python train.py --lr_mult_up=1.37 --decay_shape="linear" --z_loss=1e-05
Each number is 500 + 40 x the weight over the matrix's rms, rounded and kept within 0 to 999. Layers, rows and columns count from 0. Numbers have three digits each.

# v: layer 8 attention value, 128x160, rms 0.159, rows 32-127, columns 96-127
# o: layer 8 attention output (transposed), 128x160, rms 0.147, rows 32-127, columns 96-127
# q: layer 8 attention query, 128x160, rms 0.101, rows 64-127, columns 96-127
# k: layer 8 attention key, 128x160, rms 0.103, rows 64-127, columns 96-127
# up: layer 8 MLP up, 640x160, rms 0.177, rows 0-19, columns 96-127
# down: layer 8 MLP down (transposed), 640x160, rms 0.137, rows 0-19, columns 96-127
v32:497511545480551531519555474474493511473610488524514607511484493487539502531376484535436536470474
o32:475470527477425516505556527595491425552525505458509439581508529504530476561467529599514538473533
v33:533543494503499533499438494521480497487523549544536447544403474463497527489507488493514557550489
o33:461448492523533540531538469461515507509426449541541535511499464442591484457517472481527511507422
v34:501550471460446531546526490445526480501428515479503470506622462521506505528463459502446420474489
o34:502449507459559526570480527531424474541506475532433551511512504486427586459511522480531460574476
v35:484469457494468544481510495466528533477501515433565505568499435491544547428455514458527444534472
o35:502450454481504525575465475489452513543537573509532490588514487501462530450469480550521542434450
v36:525486541462500474422475480490444509505470555485539512479488489554540480481470528492466422501417
o36:517526508493557506483520526473535511522503562490546489490472547493447415441545487529550454550504
v37:574555549479485542508497521485471552585570491493485558485458545528519470487506516560475456499485
o37:538537508508540430488564569516555518488480466508534467559458482523494452535520511559446419524577
v38:500519480520531395501528563550476488437483475538571457526522555473485490478518449474480461459468
o38:555535543442471570510471448501499396532487533455518471465463542491560463499494533487430475507504
v39:447589493476564510527441565515474468468520481478467477463452569505515541474443475528559531497423
o39:497432491487547506486488477511515475484530450535530459489476482507485492479548489487490453486558
v40:424547517543488551480421460452445464447478497523526536523522487480500435529431467515561536472552
o40:537476455522469465542563493513521508565518545471501433446511482512481470488517528467535523506476
v41:524588551501480487477480512569518497453532507453541572490492488485494438500467562478529502541471
o41:458542493493583475519396465511536471498463470456516476474516523419528482450529431508455487488505
v42:550475523572524522552499518488584536407588480520513529514454519472507496465525539470493554566536
o42:469478455569513525455506467525536485455486511499491513553521514451562466515493461530482537460438
v43:506471520519483476493464445512386396495385553510411484458519512533459502553517482405491533481577
o43:563515497438518441539538534439449504544476436455522547531491492491496508503588525468508472536483
v44:544458514514574505558512485473467522417471478513524520502521506513483479441579459461442495556477
o44:510492539487447459550478486451456525490516461477476506525547549489509428503544454482455501496537
v45:533500519538497552541524500464446461520454497515558475493548493506496528458498541409501458522539
o45:492471510462547449533519492516542480521501497467404522501479415533447491492487461518473570501499
v46:503545557477421536500565447517550474503530487519476497538461534481527456450490551510512506499458
o46:520424526495548445495489516497496513503482454466508471430458499489504487470490490474463536445504
v47:559539539388543471538533448427471488494503480542492494518508536400512514548559540489486573500448
o47:510520483535505448434504509502509498481435478489499539494460495515527473480507508514524507483537
v48:519512534520543562514455512531486495470473550551432465476456480459531518450545552473495541487492
o48:538440492566497493503543485507507486494487528442526485508508478508560501514468490477374475464518
v49:527507517497525534470532495534470454503486542529500463490514448484478604465494438520496546537469
o49:456544526457468471498462480489448474473544414467560502500442485489573497484506543430493507502521
v50:542562562444437504459512505464510407489521470486504537541457522527499505480508541468502445493456
o50:566463506511498549487551521521480507467509533435497458474552536559499514476527472510473452565512
v51:553440488482492550526519534544531407502511524445465499495536501555521468583495448425478444468469
o51:558517489434504509444480567542501470509552498568462454457477502498500477449455555555398532511508
v52:586540476511612496490545532514548479584447550499519527489542440416485546455498486519576444483500
o52:543577502482487520552519514518539435506468473462439489533505435553528444512451539441450555525493
v53:457475533477503497476482492445523488595579508500405429509562557436503505531536585461515478486483
o53:494516496497521577520469510488526523500504537499493520534470469610483518542501486589521497486501
v54:421506504529515552502547527454488540526465501462546572540500513531449498466508520518533442471489
o54:500545455520516531576516502491486458546472540555494511424517477505495538544516490488485518521458
v55:531544449499546544508479530410514484517487481465470513503536444474450503565499509491435500449398
o55:494445485464466514475455449473495500535526475473484517495485471542529471501547510511485522522527
v56:539608533519460487552558496507536517524522495469479511553523424576521589425526471457492497450482
o56:523478528522502566579530510472488452479515485512525457544465576439472447513476411497488569500533
v57:495492501461558535533476438492533528493461505579455442488507466456474572490565464453567474443582
o57:491571508531492474501512550523458529478489437468480547482529507560500525503511474420572461499542
v58:511428489435490513493485527509486531432536487492476443470551554529507555545453466469414543417470
o58:480517450551528497465482512535418517496558516497506573518471494471534535521512557553509466547548
v59:524498529527507474492468534472464464518529543503493482506569468469512423488478529489524485538388
o59:498463513544473525588556526459528437477499526441460519407499492508514528468467488546490478555555
v60:493446435465428480508475587549518506423494489515493506510506510509438498576535456546503453475456
o60:538509471491485521422492490500536496575564522527483509482535527496500538491536508490467536531532
v61:476451467518554487448509516407526477601483493528571431464505492474580486530465567454505482488484
o61:498468517497445550546506527484579522519470514573495548487536546555518493536483534538552468443496
v62:509489486496502520479531477496461484547470458548504493479527498531488536413579504458543552443478
o62:422497522496567442439491492500451511486557465471540507449422550495512476553497482489510479501543
v63:452454523530502535464478504486574525536524472539480468449454495562444505477605494506443536558506
o63:497474431476488520476428490521432566511465527471504490508464476527528494523478463532499491487470
q64:468460537500533504441493540531498448439491428512511476433482502452480487468532503534451415463488
k64:486485527438491511466494543515486479489544508533549519604487496524482506534595502499502444521493
q65:480548451572546533558537452490483543550455523513434510524484488502541471483505477469549541529509
k65:546476459540470535571487419527477529463447468445490482469477488508546480471470525538463523504479
q66:489499568485520421497485482477537513479525516465546541474535545504504511485474554509487498477543
k66:507565533507458482509528548506542516484512488506494509563529480497488482549501444517424496545516
q67:520496540496515531498479498478549482488475472465491488420516499525529528463478547500525578439475
k67:464452450529523435528497475467513514488557446586500403503487494432503460473532496532512504535544
q68:454455476536480530511541474467469441514507504529484522492483528471480469548481443539481433469496
k68:537541450513569570512404518512504484538548451479490474459552476482464541528567482504533486525495
q69:466492476487497486535519544506514462476466491554480495501536448544490506521541446506486500518516
k69:535504543495505494564532417424573506500503522468485443538530475459544504477487493495526503490491
q70:525540584468533529543476495498591438510531511445466448501517425484461489428551491517484464525491
k70:417466534481456364480511543459388583419526528591521495547491520517531587402560558533546470532472
q71:493550500467531476560479557469505499479474436431476521507513492548481480497523487516540481545510
k71:543435558426525417506564518542447394518564311588504432536507404443417411448449467515546449564524
q72:487479536538502524580530418508504511551595494492453497494463526513514509472519515577482484508487
k72:640537485493488584417514514455520499483487485411483433540571568436465554535466495539492452535500
q73:520530492378486576549503535461526510487511553530407440423481533430490497500491533509413510545522
k73:483519495405483548478548498517566579490511582499425566481487511457541549485492535460468551499577
q74:573523548488531552489485459506517478472510565495485457548478534516544504460542559520478534487541
k74:465522533504573505562524455496465478559542566559414512503492496578512531418507487577509463503507
q75:409464476522489487464504524557458503488476460476492590505465592507528489462464559451501528423452
k75:480511515501516477480529478502455568520472468575417591559464491504561517520554521513542488472497
q76:493560485551571497517531543526518474514500507530492566550506480491475471507471495490537527529516
k76:518514550531518482516558439545535523489477564547505511492501504497483440486458563468520520552486
q77:597507543477519529500544464483500483522467462498452521515507541454439481531544427500486501459542
k77:467574511470494464492491448412520527466515479564510445465527459470454415497463422501542536531557
q78:506553444463554514418514512503467524488439495489506472455597526509367485470452494425557525505448
k78:466535555518507458555518512486444475450520517498509484538505469472516536509516497582401469460510
q79:490404539513426453481533466489490490482483473459601505500505515556587470566466536438562488524532
k79:511510470519552531500493451499513507496446512531522513521458521547457424486504451444416532541503
q80:481531502556609542526502490538509455516455452558454445462453500552516468496490446516422519547486
k80:528477457546484496562518460507503486485495473518520493532487521423584488464481576532431527498511
q81:564475502468441486523483490477474554521509542471543511559516455516488516525540468472519485529512
k81:524554532548517505493493477481581532522487549457471541458564538517516533520458492453525538479528
q82:486486531533529509492483486462552447448500495541494512407501512468479460520486483524492514498514
k82:530493505507553498495500516508468455534534433536536441594519466474551484494507525591464494543473
q83:457504476499417584494505510530483422525477424539499417566456433462474452483507493486460517513469
k83:461437486482528461500466476524426542482501470532494484476506516485484530513506457573487457546473
q84:489459439456491479510505496521449506471458556524517447526469465488540522487544476487504468503502
k84:470597495469536505454460493510548573532527567462477460418560520494416527497514473432513472478446
q85:458521472460442467541525549547483525574482539527474492610436505499503531506577516502492497520547
k85:604541603523534570537473439488580549471449492440506486441598509508534512487423494525623529491493
q86:553509543469534492588491509474547486492429364492523525548451505560477423517482449516513535495565
k86:481530565490501523524483464489507519512492596410442496473496492557468558490524441501358508477498
q87:562537604522563481572456522463526443494477463469476580504510519565506530533498469527414485508545
k87:449614473537519479457513517463518534436475555408471505450542563613458510534499422487467507425460
q88:453490467576518488465485518527466502494498475554561560538554505546490559580477480445399530571497
k88:485487425568507577517460459473478535486447495483483465520437492431540542526507484506445491475472
q89:514518491419453489466564548498586508435463482422481443470508472480489507574540505478497472511478
k89:428531489542413497534520504412490467536398414470400472370417562471503552469512473531458514473449
q90:512456517517548559478453527475568487495539488428523465447487525472532473459487529506487508564505
k90:525521530503557518474536517496483525456511474470511444473562438484490513532476489541461459595516
q91:535471413569638452474415492552528505466459502500549441547445510456504423504444584497519538489438
k91:441498451530496574393522510546479520465453533409525553539567477526521556528423435486568480459463
q92:417544450538495430473561511493487507505506466511445484489531476441478543490531511542566573463519
k92:416490520506491507460560518544490502444488454534474482485470506489482551537550441461598509529408
q93:502538518452516548504490475544521464595499545485431455478482576504498531534439473531518452422536
k93:499509496464532537524536563527478502508490471466496451502507455567531539453525505518427472546414
q94:530517496485507494470448550409468553542536503496514550497499566528446523538508497516435492507513
k94:453516515493484487499466533411514531510463549462483499494532577523474544536529577494494558444521
q95:461533521488489447507477489397494467469521420592525552521504522525501522633508491509518513496540
k95:490461550503480453467490544536458482467519502504515496454499500501504497502446513450570573473521
q96:454529538527451484560470538480446499483512527539511445506486521504497546520475463482431524569496
k96:419435476524564540509562533494508522517488482526440453466564519483477435504572526518484508462514
q97:558499553428425579440463552438450572538539514506471444452515534539531409487525556522468532532576
k97:447497551434517500474582529426521550491587614464425493436431495456505548548519437505462503471527
q98:451559465516481472521547454524445495462540504508588566513502525532464446567449459472494574567484
k98:421444489461486447475545543550435515521509564514504518501520515568561490516551520467531544520489
q99:449477525443534482521531464537542525491416537480445590425541571560560495456512553574494518475520
k99:489527533514492498550476508475470587426488530495465507477488534569525437467569463463457462454469
q100:534511523568419567559497483521476527556430520523464494418477493532483528501513526546528527519542
k100:427479483461519430458525546468497485447476505444476517554499554515547434501573526509381430527492
q101:518583488512524471437451441555455470474440472413587581489496457482521535485497465575572455500491
k101:522483512501509502473433510512508513475444487464496554543476535481481468550518496535510476536524
q102:486539533468518441495486522571474479499467544521521430481488551525506463507501487476534470495546
k102:439527504535540568473520491496458527422479480509476496437552501504531535489473529491523505534499
q103:452431467491481468458569468513478568502508517548440512438428462500475487443533492410563533472593
k103:377525501501495408481616492512418533499533439537521531510483551453512550407437544514523461478463
q104:432474467445502515608510480475515513479500541442479503503525497443545590467552488538479513448492
k104:428476469476485468551482525514471486501525545560484496543477527553542539459459505507526461552450
q105:493590537446451517499527528470429453496500497540474397495498432509533619493506464433493543539543
k105:532487467500589529538490489505471458521542491498405491439524519524465455469506491386465545543498
q106:471507398558544552519501573552519514592505577532472501563485508507529528569505494519533485478509
k106:510458485529449504517519501464504528524553478563525565477518541476548486522545515509506549485451
q107:553511514504528511535562540439544552452492476483495506501518499454460540455535499501419537474509
k107:480516526510433487522467613476456582544525499520434516481475503427494537467535538446491442493507
q108:463469440518508485488486466465572515521528540491551413453507479540433555532521460440518532496495
k108:507464449560489472520496455487394539488562514505466544535510473487515535472477433574536510519507
q109:509534486543562518557499548466487506463472444474486436484546505544523531475432472487537507495541
k109:519514508466500485523508494502525516465518589552506487512501516515555457484481488543609460524454
q110:409484524457479489450487437566533461550524485536470512435517531577498562498503504511431525480445
k110:457514513388558469497494486482494531523497537482516439465444544523505562525490537443411533517579
q111:554496525531535482454461451503528504448519533492507424464503574447467506479405496577517539525446
k111:543548494436488572534499519495543462492513552493482518480553458427543389530430420517519485533535
q112:523528553528405487573513550493487463568489410514458455529481477498466427469511494496467521530486
k112:519462489477476437496513490464481495541446534540488524424517550487520432473512507520502500481537
q113:536545467485522511424495524545480526484547460513574437511502611513569512430476514511538507520532
k113:465427506542530541474545490550570542428483526483496512476553496427577451466380542502497491432513
q114:504546568555493527546563521471532523487494529450438594513590543538533504563466491485503503473489
k114:508434525475497511484516545477449533487488508493520470535524460469541536489466487553514506524547
q115:500498514512465462542467523442538463492432586519487487498493558486500479474550525453484495516561
k115:437565544433471507487473478487544401480499418497461540526383485501515496553495461547464537493538
q116:503450484546559460415577510519500528520528507508475511517544534464551457496466550472486474559444
k116:515554482506501540435472502486459499485469492478553433565495526469502511466413563480528472468524
q117:461466469475553457486518510541403544510522574519531431491495515478506485513530448519481473498530
k117:435481555491549474511511456546433540471520459502478460494505508503560501495502527457429515553457
q118:543470480466465490506459597523522540564438478444494527439492466426508438510505492462555512477520
k118:482505420509523464465500430431591481445486480422529460498481485506464498559500538535360526530524
q119:536508537454487538500459437484505483587550578501544442564524529453448465485448510559506458578546
k119:575468509546524468515550500469538497572487505441477471471489506423500500510419502473502534466493
q120:495531571483438556509586526482596436476525513489494425523482500391453446511504450473548527480527
k120:544637462492472512445540459511579434550518479452409509539545536423435527544512447467514536506494
q121:495510454519511463452499436521456523508458518496564529487495461541509495495491479497540496447479
k121:585453556509524504515486406542482543506558484486496515481472565523514525469492528491526518530559
q122:418514499473473551501502552523486502492508491620466501516509533487496497530586465521536597481420
k122:357528456532468451483541557525463538553491648542445523495500498555518568496467484438442552485486
q123:534515515531460470396542543564472459559476428481563577633476480484458496474531506445476486442482
k123:514447461502521504456538484557456447560510571553579473529506523496444445505484509548530519548487
q124:553521485450480510524537510508530493417496454488532496447495467527496457491397515483490508510493
k124:573532576512488481488542499533497529470485546480562500447583493490511491458574433480487456536502
q125:463479424498482508447540471484538547493545510523479523544561436473495481507522419543547499505484
k125:540519533450478564541530444458503478537415562538490498427494525455430538520497465459493500447459
q126:442501535540531458539510526494508493480448531530460498476427498565500496495470502534510507399496
k126:486481489545510432502426527558474475512503495524579419489477541465489465533522519537580510516492
q127:553518492498573538472422542542549521496470518489497443443450505386469508456443517503383518485513
k127:523524556613495598504420448462550476499489496446506461474519532471502509513457548531463393562439
v64:458484497472446485551490516457507524474538480487532501551499476462415458471520459494453487479491
o64:589497487440472521566439525470508553524578459590560466576472463489412464535515487519488491499503
v65:477543488488513486573498475549414453514510510566502524540555512462498489522572440484559552556453
o65:432540537471459499550563490494453490513529582550551591608552486538536480472484476562532496518486
v66:554516529541516503475533548524533489500538494467494523577570530508459468483556568520544515474562
o66:544528489532509501435515497529491455507526450494508446656511533535480448484483485497534512470498
v67:525518500474543463494426484489473533599550449494542470551553488493478526471517503513538566414501
o67:540533467463537465486374476550475490530557486468575476504569500516503506479493488500478583372460
v68:433488407403520439534443501491508551555539546461527535490439516511498529511526502561377462514452
o68:401453481475530463528371476502542476546493489431575528451442491462516467496527388504461529504494
v69:492462479514474424441541549515516585527526542461536448462514568501532561472449497538482536506515
o69:482510418475490480483543541513483488506536491524473457465503519497458542454485464464477527519552
v70:476498474486505543555466477575511547518481433473482497490550516484508453416551453492544524460469
o70:507476485537468506571560496573520470501473521538531473468481515421489518470473441543438407482460
v71:451575435394518520454511501543499501542583496480535530473499513478423513499440495528479479517528
o71:491504527446529454455487444507484509490535577597449476487510606478574450509552496558519585509582
v72:420502464471551561517452475589521498508506554524519492474510467516541396550475445515489500518498
o72:514528480494534523501465526557463410512528511498502493434549507567519507539443417472514564552522
v73:508512499440469423549596499451485494470507479490552489476414461508510409606486480529553566488488
o73:516549533419423385596514456495519422491541542472569460497479549479516402557546526452510529445553
v74:485516487532514530505478535513514456514430575529436487524495553477496503542453429485619513507534
o74:530534530483575495459468566529459507471479578539548557533525533499503492539538510518545449548491
v75:515515498531435491477468497523500589519465459542519509467463507512498494508457483450420525538489
o75:479500445486449496466535492519518547498500521543442459534472523513494532543517447469423545521412
v76:509501469494467452535544509522540468524457475417477512454478447414553545435481466462440538443549
o76:468510439553454463476622554513567487490550481367430453480445462516455532395491494461470518463569
v77:519536445422484514431516461435483512471460544555431559458514462511506598476560464490515578485464
o77:547544483579501488498535449427517534520503536533473524428582480552449546526494520536510542517457
v78:535556586610448525465512492511526464500532475504519424517414565554523516504530495569444489492504
o78:520538465513498517507475559565466478529501547425566472490446511582560436478490534542470487511536
v79:513494510487485528441480540591456544517468515500467514490492464487478490474494507468471463462520
o79:572443497501485534500443522511510540553495443527561486498538545436495538532569565477509495500564
v80:502465467450610530509392550509488461428527559478513483557510490523458603538489469459529495542389
o80:528491446458539478507453527473453437526500432484492509533483461518460544528547597561468502475429
v81:522473426467492474516538565515529517432538494567549516450495513541528583514425471611496498499498
o81:506499514475524443471557526557510497505488500468551515403543448539500521523506505581513613471524
v82:489498495434493456561507419569519490598496557438581464531499484488478506471517473524551492425538
o82:488435508477515525478497567582497422542543514551574482538443463472524532491482438541539559422488
v83:528485487497413456462458480587516562439537481493549489461539513550427410557543448543500496491600
o83:519506384451427480429538423544566570443506505454538472481499529541491494537431470463501540514584
v84:469445509530538479591561527512490495493559445520480538511493458442536512505468503513558492424463
o84:504497481502546495551554460471516472491586478538472508491528475430456527470453505491568478459475
v85:507427476456527473525476478549477454532567480451529492410550528494482584503443499466567515489554
o85:451536442462472505510521483558483520597577519505563471483479552475577533476456524506517540475550
v86:516554450534490538500574552488527537398490534479480508528508580404478567540490401584496520550523
o86:530527544523521596451509492476487519420445485438492527530528532417462470500498487521463508541547
v87:515549411513537508506539519485508507501483500512535448557499578539519450493436481495459543514520
o87:508544442510555563525522478484473508452446524528536506486474599546579483556494486505461550487504
v88:429489488573533485443531497537501519458432456480492485601538493462518528561457488463425508502529
o88:432498572597509452441591475507485528361487506512488503512488483524483467475448482371512470477462
v89:462402481531518499496460510563565472590458479493568445502424501550568466452497457546528520536515
o89:432483494452483541463452511574484487503525426462473546427528482482558588500523490501533530488525
v90:471528450470568502460509550469504518507632492446447485540435464553507510509465586478526528512485
o90:464494489505554522424522482469542553510527503570467483507465526507546522534524585511492600412425
v91:504475499510510558494453486466522525505558548444561550563454499529527463509474485487521484486458
o91:550491575473461534505431501447488451483554467526593534527472525544498461482483497532498494538505
v92:604399499488490485527555495503532494487512520524553519479468553516552531438603477557507430387520
o92:572450515460480531509466512520534454535537438481614556508454408508492560470557488532518469389575
v93:496526504476506551540456492502486521479552469528524483452441518390478512509523478428422436518482
o93:511447473474482403519394505537478548510505578533539520433456502473490483523475515484392510531539
v94:520469462457502469539568461440470529475452534543532435518519495534491460567528447471544486458439
o94:494582502403444482565537545536438471437510437509565494534475489507462500553487460521592559497479
v95:499468553416453619475493427474481489545530600476474505517470519552519475527447518462521510491582
o95:495529421442429540454512509498425456547508556561444557440459606490474548472471525424444508521447
v96:486512488533547464486499441451520487507505567466416524450501460506476543511475475482475514499487
o96:574539518530573478447566471485503515476549527558448451555491446537491454492469522510459522540533
v97:462568500408514541537527589452580453435511497527488511500425357558483489464496511580532521520543
o97:485597487507497525568521503419517453470546485523431441440494507553392479533533513540536553459522
v98:517492399477473498538548434479512533465397502563507476580416487561511502471523545489449501431519
o98:372540454481498474573486496453424548458411510603473485561479408558484485493534490447453529441459
v99:493562478462471525482551512536487475475434439483544526494530489427479511531516519478432443539458
o99:509491499505517475438491529535550481470443527483543532511518495441488497480574489474542477529489
v100:484440576473503515542468471484498444516462548528444442469540483496542580532528519457524476410511
o100:462492429487530463490514492549521502513521555507424455602491500511473549429521545496444442540431
v101:492581492511466556488522510520477395502508489485493515465483478487449487492510502527521493442492
o101:505575478480488508476520535586520498468555551478503456511503504558435546485483498475480516441451
v102:485535528456447434582464502503486495557532502482561513463486515452451495511580509418495476433548
o102:524524475536500425492503515549514526493474522529529483459503443488426455512475468407463523502556
v103:562427441492522506556529527564529481547592516492515533474542573548475496468522536517499494533459
o103:463453440511503487512586542488488447493549525468567506595549522480463480542504516542516474528514
v104:446489519441532599498544560489480492455443559512518557498474530527500492545501571470506566497471
o104:491475542461490541475595537414487535450465635487446574524503473488496481528532515453521575481434
v105:528518528507503457571495459527516566514522488426519459460550522488552459541444526552481510451579
o105:467520509521456404422497505539436551455514507446484509475498509437504473515424486581425517471480
v106:553486454507497451485520531496507551516492518494435438426564617463520516460477526498534452522460
o106:579525424484530546518460494446524544502530481521550491530508473459585515508436513494478523524502
v107:480521519489436559442527596488405458513495496485600528439535541544518541526516443504424571584494
o107:384540493461443536461496555476457466492544558488550509473466502492566506531574500509443541524573
v108:478524424517535515464466515520485549516456443495559528463533506490416530562488474458466496525489
o108:561443417543527507366481480559527498544399495486525477542441571556470456549475457449479471466455
v109:527500465472530510393533474397461514527523582514509465542487530479422426568477598482477515539500
o109:475529507514492505487560500420496525519526574473438484497509623459418483585434525572502550520571
v110:540526491463457513535478518564577521494462542468492555467456476475481439439569450448494406511412
o110:608574500473449609469487504463545533548419529485495475410473499502376531480546512494479454446385
v111:556458440451521477488493446537475485484478453515452479491520444492469544525527473511475507518515
o111:507490457481493449502546509523477449499527425492480515378525531514504492601462484533454486485463
v112:464513388549544546451518436541502517528519577442574434492548509534474496576507461537510514516516
o112:456407488526515522494522478474513475450533551540539530495574517533413416556504526417451540555555
v113:448533539511406497467525471514503536535532457553469563465542527475612458474415423498491477533531
o113:480524529545475595499530498534490555567486485551487492509531513450521454527395499551501495527584
v114:476516445585479517469539525511539560469510519527476481514551440458486443538480427512481493502458
o114:561469443526525532506464470486562503485480496529457520454498489485486442513466420489550531505516
v115:499525526453509494460461467492437502507516415513495470558506569491445484540444483434496536468522
o115:490480451505506496444449554477464506503518511534543568569432555524464510521430501474484588462473
v116:537490443541527440520523556482498453464461488519493491534491472549546550493492541468508501455424
o116:492471488597509438540533530563481486501462515455430504565543424502528497540449607448541487484483
v117:480502473481549505491506542439408427518396530451538472500469552476522465490516513463550606563532
o117:459435565468516565482541497463469489501481607352477536453495549569573542493500475502525554436523
v118:471546479541528523464507495511442472523474483487463514533515510522532490486553526526496488549537
o118:445523590538556524512524537545515512535508465457469561454496522580551527447559509477526522493571
v119:515518566507545477560546435524557434493554539485507463535516562460478536477607523506551532545418
o119:479474494459543518598518495533507517613555429417521500515500468441438524452558513443514469513527
v120:481421436467524406491486493522382482481535533563515529473492469456550558485488519530450480446514
o120:467432517479482328507463511541485446443476492564472544531531491532503554491498534536434452463617
v121:462486524536439493555493495501416534456513503429512459521424577548470414533469571523547443398497
o121:493502464489458550455482456459455487480526485426546500496459488551422479530465426502589503484560
v122:461518514477520513496509474504512612485538440502515521512386506514486514543492444449604468443530
o122:472498462465457434524508487427503608523510454506468500562469489494458570500467403480561508457508
v123:482515453515487509475458516502550528487447523519445464470523434447504515526443529570461489554544
o123:506523509469578524482499552580491510423505505527452509428459469480534556498480504517408517541494
v124:459493489475485513509512518444424503481477479493516433523511494460527397530416495525592543476562
o124:414445450541524457525494516456448574482513430514490512416446527451489486515467473460595545509534
v125:519497593529508495430514508596446464479529546499491564510571440549466502523442586449529480452434
o125:519507594483426455414581506559529476500448461465484511562554432527410465488495528484519539448536
v126:498550514455508490472540538500425515456507540493493534514436575478505514462525509588462503489499
o126:544569490495514524468496523544525457511490542450495482532485480506517520518457469497524544538489
v127:551567532511482504518514480510511476500485385446452478445453498484512445588469550501460354526531
o127:495519473499490489533523488531449474481467504539436439427476543523490422464472488463529423539553
up0:401534510493597513494504575499414516512495469620477564450531453470459534504445536482548522559518
down0:497516450545536539471579479532511503517502469485513479527497434526551506471481471453457414466560
up1:469557478509530515602495483493444479461486542471520489537539500526503492563545514545516473512486
down1:532516525430456524512542487436450460458578547508443565538505572450502530603477497483504386467489
up2:616479507528469450466476518485447447513497436548505489594503460539495426480453529495495508472387
down2:610480483520487502526500531445458548529512440602521436498473538538437469478491472532497492543426
up3:461477499559543523509522460561433471463517443531590482486570509536485432467465434492562514467443
down3:478547580498467512527530546541504503455476441561484488471502493504556532449472478584572500537487
up4:492477556482564494536456555494452534444511493514497478574527569438509524530494500455528567538461
down4:462504523474560465581509517525508555484479600402493497543537541452460524516506517508487558482484
up5:518538465569505404500541398492428488478481484460534489468507498569469375506525542522481452518539
down5:537488537455490500504592477467510497536523526526468492512491508519452534553549504521414539426506
up6:469551449527508452467534460496446438473524506464510501558500529456497492468513536543419502548517
down6:470473509472518411477444457466482492569428521512442517498488521474505482467453552475450525505498
up7:518457468463570487448467541519474521440510493442517431469520505555439504472547485534556469496402
down7:488502463461467476499541507490470452510486481494455500554450534504441496498520450535489472478497
up8:487520480515495513437531500496464516535561462509516519533492480461461465416478507505437540496433
down8:497495545500464478476509467458413440492512457454458539498494490562492477477551524445516493506494
up9:541486533509567526512512451495554443531496478542504496499492502505485455528488539508526473487479
down9:515537436476456574535526503454498527508489471479468460519434512479532519553509474458484484524484
up10:478529538548459469482498417445420495476584478503513500449460489530455483415463485515526429543529
down10:449497484521452438502503451531437511481540481497420487407409401453468471512494510596522483522497
up11:489477544428458428453515458587511424542504461518517396535475489473520448539514545529559569426466
down11:573445469443545526568481507538498551439556503499545484491529534504476517536459487488456511442438
up12:544465484519477458470464463509426497478463464561468477538511482507481519492509531409476482532406
down12:501531545465464538449505479464494448519500530461469461542469545570560512503488438470439578474495
up13:496512527564488524527556528570482575482523547463510506492469555461473452461531526526562536533489
down13:457495492450466454513535491494482468521441499502469525453510530491512442497457528512386548542494
up14:530538512516497447513448472442359460478459474501561517560435498556475460564430542515518531519560
down14:610444518549453596558496536561469507519534517562499560487569528483473523519498509457433430463521
up15:433480528474522531496554542429477536432494523462433588559485471447493547437455433501514476478519
down15:514479561495520533557554472455487513504523519526520527506512493552451481479487511433538534518528
up16:501525486481476536537530487484471443514499501426530440489514582525527531471460443496442484411439
down16:569521458552535569466514547501573514448518477510527433476471505462502505542517555582445587529485
up17:496483511498506476554513472518499493544473507532551490574496510423472436524516491545501523520523
down17:534451576502498465555479531437548514510480494493514502573560532539532483576477485485449507486441
up18:468533520470509510523488519496523505475461459434507562491356457568545541511539595487540388593507
down18:518517554522514443541555508463524534522542507491527528413495445505532444565461522514547489495475
up19:516440528435524469525549541564493533530529515526538514512561512489556478468541512517436566496468
down19:532443470500493473420498454462572442531471449482453519492448494519539506573520571539546463522454